Weights of a small GPT-style language model, trained from scratch on English Wikipedia: vocabulary 4096, 6260 steps.
Each number is 500 + 50 x the weight over the matrix's rms, rounded and kept within 0 to 999. Layers, rows and columns count from 0. Numbers have three digits each.

# o: layer 2 attention output (transposed), 256x256, rms 0.0966, rows 64-90, columns 0-255
# v: layer 2 attention value, 256x256, rms 0.111, rows 65-91, columns 0-255
o64:512473523557545569504445328527425600590562524629552522542516398457484553467517577503410507548505580584379460413462584504467419521537414481456652382552540445579434558633505420525405535493444420601547490422528499432553528489533549425579592479497534466531469494464396489576430485562561459426563514467568387553462443368432494522544500559530569492413473598535570476430555468495552517366508576579489394483461575540519451532447477528511481523448496445544458442462561530481474590598565449528528646500575460509378517491416529514436538482550471539519548574584519487595500487576562510459580494487601507461555538484529501439480499457504596474625533507445513544573523500656491484531580520565524443483537481525563481509559528489371543461449542488487461528538460540519451407410503525
v65:481502474447487546546466452487542489533522495480644490485461514491667531520504493457569457484519459606431520438540534461509444509485503504431456479407443475550536483442481491452484492493422480572508392540498532358553506467471617552438602566567432601477559477484456643529500510545398512462511480535475485569542487510446423486562416563619585432516442513533496560471471486546585451512534440466475516457607553479574545503585500499554542525466485557516402498526477463432489448559485494501331549450531506436541602550512516415574450487528478477521385527536406509531490489509515477444535464559590405410545594450498588419422422530439549476429473408520452541539639497430458514482435517507581440559503540574493560465520533467535439420536590554531587549379529561556518496464566618
o65:437496638434610526521492455555493551523384403488424518549588530467466622539588508424487469554577498463453441565459479534372590452517443493551609530570490510503499580612508440463444481461537567503366479547600459497508520504504489619516478444537549463432456398582484456518474528602519518488444386594529522522568470557504508576555499399495390413422472548511526564492529531468507467509535574463454501496402444514459552676490459555537517543596521530546454602537413544535507422363392506528505498496473387394436478491517505458549536534478431418538507496539540578542436504462505453536510456465485558552462426500493585588552551468495645521639542495526456590529516566580484554556468501535502484499469509606526564474490516498514579526497421497437485541470420535435403447500530477
v66:524551488547465535457417385451400455478533452516562508568502433556479535608561549536519523454421515443508518472446555482459599524558484530493529415484528403559577602596614520586436530546593510580556577487526400524525498516525548611530459445516614556499483477591497423514543458462408484505502531570542476532486479597537552614563509544436420470537481521496574475490493497519597513503472566509501568470508477580609445536490501519539578547469508445492397459534604484545432566584551574474493439456481603539590508472523499407555549575468567583543439549522521588328465539452563500508449457433431510476476468484507450494452549569514504511584432544544454555540518536550537506550566552595480444411500526512549494463487455466486546382366450611670644484447546476430538477548657558
o66:548474427411594443506590457470484502445559491517446568544597550556559478521535467464528467474567472555489569401586388456448509558464492525456475532473537456521543535501472555518557450446392573367478480387566557604443534441596529476513503464473392501532330519532490539592527557514458511649411511516400528540571420479527453570525448363492547536522491526466551585567420601472490540403470552408514526487376457457520589562464519528530373500440531417424564511485561556465495447493438514425448395440501434528454433469560495560489534493380501458432471443472588511441459431398515400524523427518515427605454455512536357598498483405560501401428570635429455415458614468536445525525477566456454423491648499415523464576491433535471449497570465345485416462562506507412518535471474425
v67:455448476522471454568470482476506454567453485419479505481450508644563408444411457553524420473458505442442559574579491564455393455550448517447563477515531541517405447620479507549527550569482489465526652541473534503488553573535499509643513417525441461582464590463522544523460573380421600418539533468398561529423466533511570564483514479490510502519483471516511491407549502448534555482409501562561465495533418507421518462567434405401516611326479450500608541458491458471484458521467512439615532486520543517407521576503508535499472475525500519555478541557475542499441503495523488458461579546489587524517471561501552454526494483445414491583455526484460598431454505576543388445545452517512487488424524455552462417489453463563538402521545541508496463583517429483460573485536499
o67:402504515577490502616524542545488534461598569577323607577466381472534398475457484519362399437488610510549582501626561421540447519527559473474456598458510567458460560397446516496590487400547450507481578392429563481556477537484502425504545601528554523431556467562513598538511590560537484561416579483385470512474520453501443357546406555434512507469441441544520513492560456460597543490552531426480575445519465468492480548493477507573435438429496441440489455503468401516605430545592432548482483475473520458459449439634485416592542561525556673512476525443593452538484570519493525476521510479495520440487479507558459474637572484400463412550513468457542591445546434530439492596522520484518645439478487432472429459463584439439430531554451504581523360477485520529506452434440473
v68:564524493596507485492487457503498508476519608668438426553529501522491472599537400530471552565495428575485507495537523546462580485460476466427564636595497508400543535501541456574506506543396581441479416475452462479444419576628560553506537513553611563465339562525552519495407604454500585407472482421540432542511483504487482546468480506542561546487479532594519564487493429493559429495443549508550489461497546485557528440490474455500435589515553489533468560497507486540641532461498524537558512528430521464428509549523444513508471516434459478434556603560541524469433490532531520505377590521551483577475468442626544446510573427542556457539515492528480448485367414528449548545472495540516459567535504484494506479560529642416423521547436540505586487550468520417478535585506558
o68:464529507566430441537472476470563543480500460457397400489516457411570491425446528485416482476508609600460343527414472516500505490458481456479451484541456480537506509448480544518605493490529438515479484419637503482531535471507416509469533516521419473468468534589486534554530448383464598543512500442617547554455536579486502443511457512511620500534673508457434604554512511476518583541528459555521540557540395498492495464453380501509530511540606511440578424545381487548468336553558569474451415558519445532497622387500497462650616512463491497456498513503443550484556501512491493409511507577522470434490514496416460487498493590506503544494502657517455453449444508551593449383578502583451495469470468435521468515501437520573468485550505483485423462389602383420463410543539509
v69:526401500403430510554592448504455529528530470567423496639489514543595528555577631541460562492470483401554468506530409510541501391451430419486479559497499543603474552526521442527578497496538438448429540543522440547494415540511545522433506569445506452630401476465417550538491440547489543363593531513533545591498524594476472395567578520537493503421466470397492447490464488576504521518511504481451568483394622533458571496596540608561451528456518444542556520432549437523599476509444401479560505531538543468546557495427479433489515528488386529443493375482471505439492563469478493575521555425453505471516544487397539540535531537625550544475489466513421513513513541566500465571509409478489525519515423445505520407489562580422511461480545556570431515540401488475532454462497532
o69:560497445581500502561432443504401440577433478392441508433470528517459425555498475563459447458554452410591533578431512438470463485426555430525435508446556495641513483512456559482448471460528411436567514451525517495375544529509321379522418516475466581569420445518502527568593463510530463582586494570497439541588540466576543609580436480546511501536560451487500495561437547569551546508515547412469444495434536589379482579437449484489411483488527556441560464467485524504475500477453468478600655448517646518489515510371415501621462469467485511481480556609454455413436522497425524421452443465450450466443458495512549510490477569415617550509525554400576478451449481484493422486512497552502430497434593461526465471436454524471463323515524575494485564496503467428429525567494473
v70:446606504516551432472452499409470458459545476472498423536438436561532448435482420498451531583559465429527463547455404441534491439517569437502513441443429560485483526532511466554465493485568537475475469533508435542450491466546492469504485517397471518439521478525585516428442532547530528589575508507533600440533460502452425600413437579495551454528508465530469412391478515539505481506551429536592533531452501525553582389503427480635629462534495500529512460529583642402589446567505542556445446493574461552502496404551523491470419441431500482535411490394445448494418576603472562502450585558449510501520542587497588517514525485575464525499518509543454523571448499525543416547550484503606577497559508574391471404545451539517469526620439472547467564481519503544557486494416538
o70:443523532415507529498486533388531528369493544504544521431511526492469522604537501409536576440488511464482516536501515564575552438496601519532491538422495520421503506466544444602530496530501484503540487550493442511500423428467547467406467456577565547419489438493447440572534555541456498502455430564502434580555492431576569522594515562634534480489534434573548470584420552524514509556435476446517397480611418473578358521507487605388360509514524407478582405468550534518392397436463485506497443490467544516422458391527503480493553430536553527531349512555472407476565513452399510560541524479490512578499427478457540530572488510456512454526434520541506483454490473458537575578532548563525464521528465475542469518507458458490496533453412578474457564551499534489625430532514425
v71:529449403415516483543535453548451543487447517454449422506434401585467482431341462487479585461416457481496541452562521491427521588490539490539532508588490547426535427557536390492384511492579473507427478469502456464502550393515532451673529420447553510549635563463526492497505460581407533371491531423547641485470498538506597542523486426485517463431554576490458456414508527561478539494506577452438509478573529473478559439570565469532474529462558530559417420520568577396486473551558541557504463450508466414482569506578407521447539553525459441467521553480503515489533473447482506524531552523497540450513483527493469472497572483540555578405482463456522414567504552551541476541490466500515458506549384529428496490497501509505605614513447508502471581477539451457547499548617592
o71:456346503615552675556544438502454517521418542575501542517474435548494366482375606439501577486604448468448524554501572583465548458467507491465430514515479568587559422447411534557528450555579451504410481440408442461502517479502560524435422609527479472507324440525607481562540474464524559510527478466524417440500472507546472604452633531512560503553454461553640501523513487521550518468493464507556506510552567424547536475529474578499568557358423489464561441642522537534526529520532537532520576525544532510522546506589552451466530532475481526490581503472429410489471487402697490472543517585466430475510508422557612516561449511447418338563461525473460453445438585537556586566487601611493558586551484462434497483477520474396528494508441525408414475571442456533462492451507427
v72:465514502510506569471494449528506387409491501585479575456504472513487541565473419576388573546470492475465493516445457445623411504579583454421551529515451489474503590474467466532454531514450517531543537437550485466442473633559590580475536363522562428466584465549479576472404483502531409445498597470458487476420530482463469444457598461523497490519556576461565495386491586603456513523552558461579490645577507515492526608627479431447517446501561426540450472620440493456465441533417572469517478488505584518505633603466525440452522483572452508508456510479462568437397577519534414557510576481544502549573458433508483566478450458458459495414431599486455507543491505482459554565583446592510495535532601628579447535436470549536581491595459545388579467405526507535536541512447487
o72:367490502506534512408491540524428551426524488454524497453495536510544466527560543485519510416541577485419538374527507539536506422455485533523557529428505534567468516661501571592594394429457504409498513346516601482523541478576562608476502520533392561517440455491497440422488503536441543519485519555429502546443461444456560509449395549494327445527460509515606490489523523444574592520504498481419529511519433540486486392509533534581347470504604484580517495392394385533541475426565507542460538452493630518538547460562491445496485568440453441513586402498473505430529651531460438542507457497512466494527420493431536468393488563453568589521471502514513486442438469436587593528466472557451521427411509354560502509466491514482485444486490412520632489536487499448462418484417529
v73:442506542441498505569557492488557507550563413456552424490572470521369555537559484414551499487582518490465433439679451410520453474458579517579533489493525465389515545518444441519491474479498482553430474454549468468600499508402489476498600495486555466457512442424542533480521509537472494511466413537489529548506494457546475505517501435485401424410543459518581496461457559464546524623429410544514424468523529556442501426415621487620467473531521475577364567623491504488623496454482580456542505460421484495350529523437444477450509457488575417506487449406415479393447424445448530418537442448374512440527570479548524450585428568451600501553510441543537491436572486437453429502491511494547470590511506602416401464526592628595395511568388428492554552433472503423515446495566475
o73:498517475417473572570551393477411578536473443517579537495536532529507526457653335520463642444522438478509357489388509536467572500517572622505503483438485396419561441428538463509570505456453537543413337558547490438568537463401589531479512455477482509545496479448504480481459613542577412478577482420511658530428494503502629518548544553493475558618594520490483546518348551582615612528517466523619542453457519407508575525494552429480611584447480531380510361458515582480410486381504434542512507487422482548512460602423580454579508611538461469469581525496482501560553532506475463424512455487392508539594478551478582552523485395473486481399542420503493521540517544411550611469441542529535487447579443590507427460462546397484576443413518563509522509440496650477444445580473482
v74:514536531518428471457492544280444430471411556452570414443512572379395539520455411466485474442519533485533450417558449577474458494526523581487575469477584523445579569565417483466457542499439592537541397460516500487487514501549555459523550500457627496518467479443476514535424591590594564478574521584414530433529488380475511439575498485502499423527603524490655526553465581509464452518471497529513523493509432482519542516520424535570521536571455528462565420464456575530426525481503431510473428574604499485401415613637491467481451540479432467556394371550604475570588475497423547554428563523390427554474451456531412491497593532552523514584508509555562547488455549541460591532403450510518436428599481505592578499522504526486529540490552567578486539407425569530449549553507523
o74:456530513572464572506578521416539595488517461469363400583510569390488586568567566535481539490473508436458449470480526443476459414526423401463459480457449429485515507417563413586463539579593532625444419423492490561423531641490628460494440384331471543458487476523380412464395414479449410453426496488581498354521542532529428492449455474537514512427448533445508567499485440508568491621553534462469469574583501529637515545522515468556445495600475525481551509548443519488559489438482533500436506491471512526513492626354474433434425462481462566497554541490486528415508531493428506500516460445577483440530554531487589435353491429444404618474449519435584471417509498429536426463596492539448581595538549577530471567514453440515479497454502472442495483538589481573540435407448463
v75:437426497534483448468576527538477533491566471532536484432531473550521589441554526413436525526415503522453515471571389518523485528516600459562445512538484502614536525453481422498597443433630512568566451423583527535466416551516501491519547498483578413493559539527415460449428543487461603568397411523495482538506430405525432465514603534486470568435524498549479497398558591580483504491429414528455443536490450456465594454484449469509461559433469506507521654559513545452459402531490568492420435530504453477507536446436519442442404527425508545441553478440410512607556512480474562411570577555548369500488521534444542499570480457540518512561444568599520471570457458426560567464572552523498551455506453431544579440530467491625390559572499509532448499448425462435484482483493549
o75:530378554493526552520596436483412534520519474481456461432506370519522576590553523494607456495499464550489484571508582623467530328464470491525512444528509487523578432552474441553484524573584505431539481539388482526528394422452634478556403612573440471532591498482520561415497485435506399508572478573483411575514535501443499493474404544454505481583573534499576515514573411464504533532430479436536543579550430611498343519508560407425485429577585494524549432485514530334511485429438425508525519506438471556501517469533569486489448452432410465479504412522463485508465530525452526512532505522449525483601482484515481415553457457568601500460473409492471427457496469532387546472498471470445537463437472474543362453490536397526532475517526594460493625429448621521398509599507424
v76:471369558359446491516563520448596547414545581418522422503499475468503569557482521503529623518483379368527587541383457469450537540435519643488542513565549471561494412465502450568587522532534551494606482530557525546509595461530460510533502495523577464446526412528456589463549513487540481541477501368553565454576563589546531667473510504521444438423445545439542518559393542440496444533411510549436522569436492570482471500434400583521517470483519551512501456518535543630576594601404480501464415463584543520511478531557624479483574391498525520522467474462465420452430490467572326511456514480495461555521472450540544530532582524579537537452557479407439555487515460440432488571491436559497476598531476492477572499512527598557538529495588485480444514454513498556465475538483469
o76:410436404573476428501530407489430409492502584610583478450372544541489415551436486481416509477563533558418517507549641418504434463535409415467590542509569479452442436461558485473376463402527444460438517543561577531438465481452512534604576442473449486634439553462436414463525474433421499400545609616556463499438544516496525429490554438555479508484537493585445619599448503545562430514459559479540381434591561609424622403345527586355435511488594525472538474481470538459438526398486503542472568483438543525524507498555435525504479474497460513531437435566515484568533490439456517493477425492420494451451477489356542556442482434513440319508448533483602551538468452557542499468511517624487482458490516521454469502400576420554570538558497564505468417512549469470489586571456457
v77:608538567535455480470472489435428555490575553514442459459495586399355449540489511553503438383454442358459369458409522513501631500488622507664435381562415487529440508610522523529503433423412490467587331567555497483529502523503536521485517506488462453531465534426553525512453533458536383473529518473434419513560477539524435452454515640530587470487508512494477481489607536407518477534529512522525500475465494483608594482577417472498460555511651570569426486394526547518519504508511526454554460580525545494572485558408478466460469517539514421356401604459469540554420493428462477412489474542411445517430507516560444600458514476515432429516494486581485436408495545520480495459461580491468444556410445497592528633572407488528422565565549432531443559606495596559460459454490533
o77:531483546363476607491404497450380593522521449423618466485546455385444524392492480573585443557495472425561411532453468486494487502555422553527436501457468531596549431468435469482476504541516473426723494496622488488521470489382467489498539573414574479452396629531471458537474378492491498479495464547454493341455525568470539504429492506450611442487497434535440449474603593447664487511508562480410458549550567512565368604499602644501432606488436642506462504506592601427449428504474454395498424533454477500498454540437498440524484403402504389413470406490550571498497548413568512512423457511604549391479454511455452402490438539469447616528452411616493473530446506457611541446522467467601455442496457434532491558438608490493554473514477486543601448494571483567498580456471540
v78:599509577499510603510500542451555487417481481489601508333501498481533447419602497542392605473510549544483520483450520454509546494466576497486565501462557463419504600436411478441390517616498425512613541549465466529448467506498517469511553575483511307554345469556419483597443466473531538465503540471468468456536469568467520473489424574482499459438454531526464460504490362576566545364455444498458556456430467498464504479606506402427496592504570594468505495554473529451526581545532553449472451493482528529499510384618476456580525619544511443519499489535524458559532394431436331429484467553429516527544438471544444549466474450514514540538552495475403549539574563449497497585548596444551500456549484570469526556512521506530431464563474502523505596456549470497489505503609467
o78:393374468366538533487472436420542536555534564473546506518426523473434553400519575488460465554485547563460624508528546490426416535505504429572419391527520446534588453523476426516442472573512449436471494498531514473520489506525482539419540565551507403521460464567471519535448394483452401457486529464572623530530435487585491555434573452443436524472438544489480575545453451480447551574498609452543560496496514400581485383491410493391545387488477439517473416511538389540515376475482528440516430479592443364486594563418416448455449454475497442494487519517476505447552506521366569576479522465552592572517549488402607477583490458454586454452504478532444531443517493527487359520461436421556469573505578465538476510483529431481583514533423477457508454442535413489377431472366477
v79:546602586478442490494418440542544506488383489541473490536500502534432470478475494483550454435451436524451428438533506538529457481404578399506497530485558444551424642413578453505611484604491502586547524542453535494545543542432467538440485403545509494606582427495587451537490436564424573435538522477496426430501469531485538524510471540409536492631555482494558469533544495438515536431491538531457490569476634464515492403484503487411543467551471607389536462427592509529468556507462493490530603482475500510488361462486432470432552468565416459541480530557477463506513474527550406462545481509601441479510502517446439451531477445499469525522378561488437505542523513504464522495539424449538515483536416484444542532455406513568509552562378536484452630513521505438551477515596374
o79:508484500469479496493596509475464548602523470465486550496414542570523528466411576611510436565540453531523466510529432549465505498452635439441464523560581565554559585518605461561474483444472505555506543566458507369493446503535437495449446484534526462506417528486535517441592503515465388449420477412431557528432551539433505583547569554515515491519499554655403514599448579559476354505511492496431567542517546510431472548492627468578453525409581492470544394474395500575531496534558535510512458533618516544415541549484607530365416556444557568515551449515478578535520433545391485505488444524486499571491507459532551488489475589492460439596540509411460475515430424450527489564581472390566429545577456437511399545442485484406467542528515420570530338461397539541474540399435505
v80:550556525574481534410498561500490444480336505531531571681459502612442427536427462522445488559549510524444572394382541536540576502576515470478510614386571562480572458499516509428426505479609520454469584561493377459509410442512524506441509539521440449470393523499443557446511517534482546447475426503377557566465512564504529473521529461486469526549564410497468450443497396595435611544504517449545519599553459467480479503483424550475466408408595484443521458540456423508499546472394421437479463483484469606500440630477453468508472460539457422475484431433518433457529436525481569475510532523450529457534593498450610542559474579507484550427357523441505465492435497536503526452533530491341533506491513572570477505451407470467434532503492471490502535517544459476463492534456539
o80:499557393460539527585394565573536590506477433506530482388520603423504532454441571578478516399563406495604522567492536541520417430517597496497479571597520433441362478452514604524558512524471467491576656594456612538466552557540545567451433439473444556517515564545387493525479468551447490526515474512459490513462463446551501461528522476487450629532469583544492535464477574426365425460540503462502514397505593486399626522450495522585559543620434509483434532448606383656504445471489525517431516392503513459472505396545557480519509525491485531562493503555531473436547620516518501529536448540505546399628482573498512539561520637401428540519448478469412508465577464449503555578529426493494542550501488491417521651494421549472431433407529560381519589550429484583425523542467547
v81:467450517445506513429574479580476473534433464493613500425490504542510507512500532589419312555597405504455557545527569468559497616412469550478490427438467473533567517501553531550590528518414388570547485341445568486461492354520425420563589554418461428507536509485549562537559575459480452615476471475542480492511450549520546495512486467540478498501507480523477497490571457491515522500576489556520555559592498484568495510440631542581571511477417622485488453513528388453573586468495488554593582564460380457544516587568529485444620505423517517445461440525526515553478583459485454546547619482473493480499521459441477414387450546493492506479418563532504440470505570524410434497521484525592600486512486475519513561493471579510515465321558449396490473449508455432507505451563498
o81:508482468536627426526413438513559505568439533534495408485530476483489474503455390470489634536523405478517517370518482588459559474489549475393560486592508473507559519446511515498451492536440543510425510560668459545477484518500503433561464583557559444530623536525511473488689404511483529451505571552452531441453442541446481515486476517597453556494503514503574444532469526576441565497403406534527555455510372543499564599558486601557633468515423520595376537496533563501451451551454485448347580496506459375460447491528503507388497578510383569452525601491530426625457512663454580538490488533426518497480506477529552529482510523508362494546461504481446528435507542496485567494496467476572436478529514510510489397418598467451621549571519437488508458502528616442460480451514468
v82:490541519500498509497493522597552595462506449526466531459516543490548435472454486428476572499396570557480467510506497500597509420508518488526405506506536471373623493517487418494558521405498573424459481509524545515478479409523516569459524497428555495481554500459544429527467547511486620485560501429555530453470624538561507426545513501535499430502476431502473512533451532501399502419550588529485468472464559549442496523507546548507496514387623390462494505520447411401442544422474540576544420529565564439617434569469445488589448479509529580581531511500517455473481482483466348514483467487441527501458491541524501537492517582450442521436572482527415466510462556493556427534535472399451502552443439455545532553532501565478505446494519393495494439468361546437515416459527484
o82:496524447512377487543462533581508455431529569483547594490465510620465449487502534571444404555528509477463488374398582564527465578520490497523533517479626586640512459482435496471522515576545435515525545442551409457438549518415554446457422506557483489539422568438466505415457484489466602426560460472510417491614444480469581596395534438640578446475394500466501492468504491455506509518471560429444528531364502448406444442516490458567424528529387547531438480504505491477555479488509456616571579386515472549544518529489454492521492550497518550505564520567423428547470428499520573436435569421531495486563473500484534558564505556499516552427534513537524504402490494511474523504464518602478435516591512431581550517476507533559564518428476520542465503424473485487448635495527461
v83:614468525419627452465530416457507548391594561568559474568478454459567541516619421437449543428406388566520421544498517487466531473495512513466410455552479493494457470545466503499583496543522476502462472557519486485454540517489647430533426497503567540449577523504545650554552506459402587610470553524471495484439488568518559432484411600453480391573508431591516498413505611473575462384649485463448529546447472473380433596480572500540487507487478473496462556453365579458593558506532522419525594585475470604543549517739371500485560574582541560458647338472544490417470514642432492473473445538450483562494463541514533464581531479466397414506573480576526545465564462540493490623488497495490553458504554563550466555590513521512479483488514475549403548574480654470454524448507478
o83:525518485478410434522444553508559503548397486543454555459457480472558513308355508487426462505572508623543467489472486353491489577467473583441499393541507602484499446458511338559571524404602513457539452473419496529510520534533451429493504486527445492475586391480432448545471454373484537527476538510575585659551486481465537495577551645505459491615477515523483405544602536482426552615538527555474545443512469660622516532527467543518542438543469462399500470563434398525489444413494318529477493505595471419530374481382506475415559500615473464566387430470451470452410491443591479470542547361433529548519473358484501547394530437460504510483440411498498459538537566500542615537474489557537515509459444500517540508434469536432586623469426458652521551466556570453602630503452381
v84:465506492464474533552624476582501468525596560558460463464507489497496559450500476403508511586499395486454471506563456495475532412646542535515532496398529483493458490463579491509385498434586529547434510442451539465468485423539523545504620601528502487510494471424499562548501493530495399420458543585586454521509503443447471502414380480428534546505441582480470495532518475433573484491587536478468512466574469526342527456516477504600490559467529515502504498582457382474499417595447509357521536423528529550476558501548599462525599490400423572630507516471606520460445597521538496607464553496498388458415487453551471631448444578511519464545467397445496534548491553514552476540413543450447485539481568497395490454607492453398527517530463503501479447561497539370473473439528471
o84:491560620534497458410502432519483485419528508471548590513527624441539448459517373449446491573434570529495545458497500546454508550408563397380517541492491493484509528501381641512514589486615499439543496459542501482592520507476472447499550512475375468447448455388594513563468484374538600477440565430519555558501465497477448568433486425521602547466493514499469386556552433522648484498451533455627542474509549545437573595510421483561502477478479463541515526465477548403540526520607522465517549537506466509450455452398462519557460461535486415470490578480554514438587446483519577433487499498428458509605503473403492470482573475489585456490568550509533536461523490462712534495548530645452497532387478623573416548562483504520523542415482534395699680533456522491563531474576568
v85:567425530426401518504475543590478521566538497513609498553397423478486554586452407532553537458368469521454595475462552509521478569372594535407554539448525441591529453489481522510513442465497555554463509510490488467485422462554483508444436431464399607406558491497606510570484448478453568555464578486511480581535528442521616545474583424400452550410538529558478416476562465471468420424534497474577471536434525494478510431507457440514430554508510421573457533456371336541551446532541465520485473503527582516526534440532530458541493522508497518505497526420464463502549460435413561528539433471585458591476480484501453537460480524449548514567497583463548421537531539525678486426533444475430507462580408573503478469469543528440524489517454575573487439487620487622478498459442502
o85:548541379488602572584629606485500446519519536461524418481413494541570474456386512497571464453598435438519577403563524386481480635477515530529444552545521459537434542524594504557419565591539389530511507588510497514509426570535491549557462462558424591498413475455493483388414496420626483550536493511630473446448560579406429380493463523439396456584631559549544516532555531413502616436528539518500487436420412440504466509593391582532503502454474536514523485513490496487530445579523523543633557531485531415424410598520536513472508500349409445552465435495485525424447472512607443465558423469452416559582332485531480507532612470607629535448417470492413564541414470527458525501461520572551517546530457507513441466489506383433511567443446505452403429510468468454508494550503518
v86:468441416443476494465459498623528499485408477568449411450550418462562642492621500548453342446498538464508544591479524466465590455485450371509527558528437560612569490635517469479559476643542529411530437509438512426426542476504530457504511433603460559463400582472566398591396518455463442478473502516550687467448490485494435528507518446480528501533541558490425558407458503465564520440477578475586583495636437531557540544542557506595467522482539456553532471519429523530472534584488502476451495481525449572540513487597514452577484465591477438456396446451522506506435429509530448593396530478547543461537499505477520531571590526537545577527459488535420527532513413558378450519386446623498451525470560473614432462497497483473436457547492533485392473456500511444462511528469499
o86:590553567577459548539532528506507552521457491501501430472514485534476462499484602523421487498479606583494557572548513558416467446489478521526563454421396440551382483534431509510480595442478468464494481405635481498444488466470507586531558426444553606422556432572482479393540497506380547498512588581521546535433479539502546541532551601537542461511583554621494459427479503571528551415519513426494442483480412474402539514423362504465579410436461451525564471607552560544559355440476461523395419463596436590595448498545510496456507480609495508438481502409533467456443590512630441509416536625462417298529420516558512530427521515474475569469514509497577525484538506610437510607472487404467514545487571524559493394523425487472486444589412468460624548454558423549668459486581596
v87:495484523557362397535514334426510500461507472540563463449506480503509519467588500527565425579580449549550592453517510440498486500599577468496533459570548490399572442531454483554511568560561522483574501448432580500552562512535557464499523529559512568551598549394528406562473493561554539537458488503628428570455563604414384447458430485480482556423483488435463538543498476551599524568338431443524510521427501504510489488503533588388457594488471530501519453429542450491435440522472484465486423453435534486500444512517578427434473470448433556545477554409421509485426557509501467474490488614472562536473539501385507420604438537476570520468522517383630577493582488453418590581461538580487523521454369469488357606563430543466493514449581553463553531430541485382545542439425521
o87:479438547533625565539528441543519443475572520507592448485528625465450457448472554453547461445457499456525405544468542512482528429487483475481507594494601476465557537489444470491392521578522421428337495482507483593492438544521434533598526545343468524427482536535321477465498508535539468464474549395480516635478435398529538552442529539426507510598553503489564463570550423367586376488503538500442540486587406524557494607498388538595595481571578505444402532427462524463395553580476509473497419471512581613494480543547397501498530499536581456505574577477462500525526501458513496432505601499512536557483521452519536523446594529467485380617544543459535462441498444635414454471430572416485489416601458577523506463520546428559494571615516470497668540422575500566464467566454670
v88:409505473522561492457371549551493450531505520451463456543573484478553527447522419532480488464567553580525660408482466532483530486531404577553519571402523598562401526426394532616512552422489468444566573610471508468495480450417573436443499599526634581592562580460316406526473407470485394502552592547471485554510435494485626520419507527542509533329545456432620561451549526514493584428457444513531564521534563468523467421381531518525530557410606548520548618545575545484506544461515533489564439443501504479454390513574459551541443539524554535565506513524549580413544425527550483500524476451426513513473532540619547523572476537476464549479472518536529489548428528496539506475508451455486510481556440554523418484494499620499423489557560551468498520470526531474433458531509400
o88:462542493526507544512544484579549466485431529548555567455423476480571453477512621534464447350521604444506407452468530469559416480603571435469444419426466534461492449408604502508468562484461439572491563442525504531478533428568505402477436464482396406428555546440538422509418513499354425466519359319426673483605486497615547456517452321477497446521488520550470665435575410591441466524475528418445478475551419433526536439457433446402630432485481482481569522574591539505469521496452483525499522590420513480444517572476456562534492542466411590535610531517438476469507545583490448483408502529512453525607478549498438503531555598586583473515575455474466465554591428506495526475445578360486685506412449541457561468519454518497503438462480542558484489497414472586472445416536441
v89:394468549445492539494503508521487539467502442595436439438453519483474484583484555460554516564475518545428598397410447531491533503445493501541560559494588544439493433574508476432628563524589582430481555511515493598549516532435607619571506418536470421546392521439591470494544493476446501573576452486470449471515564460359523376541593577634467490427526483504530482467511448451595475430508493435446528451566494466518518544571465481505445487501384534512521571499575553507488569448462455573545555564564490441522530471481563478403563619565562433431506529410451423516351534539516439624537443574486443364547516426527559477409426450453460533462484462588535425484438453505535521415397524523477416490514450511407447499512525471491517385496487438555486410521541598506529487396456499
o89:575408604434505505561436588536504514604453551517418406452517489493401512494509486406423533492423508583450548441433490503514504468532438548512413496495597467506465489537457413385581462536503468405507471589546550517323526458433514403481477419495501474538503593594429552545469566452474536506398499457370452465457459559460484524511490448491545419550547457575447482464451459488456496406532604527514559352536427567519445506449588477541467687406589513590475498525465498464533543481496475645553618428498566473473602523573482635607453562469464450532456386439541510498477508603527470549631624506574523470514509519582491517497625510490527486456534483580471475522500470494494476461448518489490494531570590451470580460503564507544485412453496620531559549422484587428428463379561495
v90:510483491421433543418494535459530557483430500425443386616412538418598463449431454463486453529566416545510539547509491512490333436561425515486451465403495524502572416534445525455473486502455502516538451585482538414524485481549447507468465447418472490612457502504486505568629540405480440476521508522517503458456465536443583514588486509472702503486581624497440481573481509508572484512435457548549436483508534444537460607472497444398494556513507494508484419528514450505460499505519494524485470550475563531563494387481588493523498534598399481564491493467461446575456545529514549463610467383481504588416480448524443445507541578520492422456538464507497501454519537467521492476549401498499454443455470514439536509438570519589478498492421477489517504518495576552463540447450494
o90:408413592545510549491500527426529561477520481467503387504512537498439456574428520472521514459540511452437528589502515490519498583508613548488593464491529520477461566440461510482433505481515510582461547429477439502476394511516426466573538428507516437392502559517495455493531473444562496469578415575632514446549516499456436521433467483538435380502507521589514559474591610426475415531424522590495519508478399431416566532413597468523571460568351510491473530384479446419554601526494513581532471602512485523418426500548534552475511460651487458417436530497550471430510558459576496533561400366536476469458458553518539402533506443461536543470512521488512493577406528449478500472549570420481483506566577505478539580573530501543376493427580533520500445415476435417604441467467511
v91:540430500444565521452503484572510478459595533497480446501433435488388522523475505342489474542497515428647525427476481461521498602572491552512567446493584420489427457473606408427558490565489425458542558536490518573534519578509398476534578588582531473507438541496479445544549561435522494448503472473453645511534593460581475492531514451612650581611465470523500430546398537512466565437497466525391541546412480491534508470449515530537533470549487447641511419417518580396422436512482549557497470542459581490557494541499503485511591449514480516573555512625504509550514458446482537536465508545490488495482484437413531499486533503472466449534502606421524530475405547583493488433345450517566427596561608538518515534454447534528475499353534559368527511517401490521503489429509535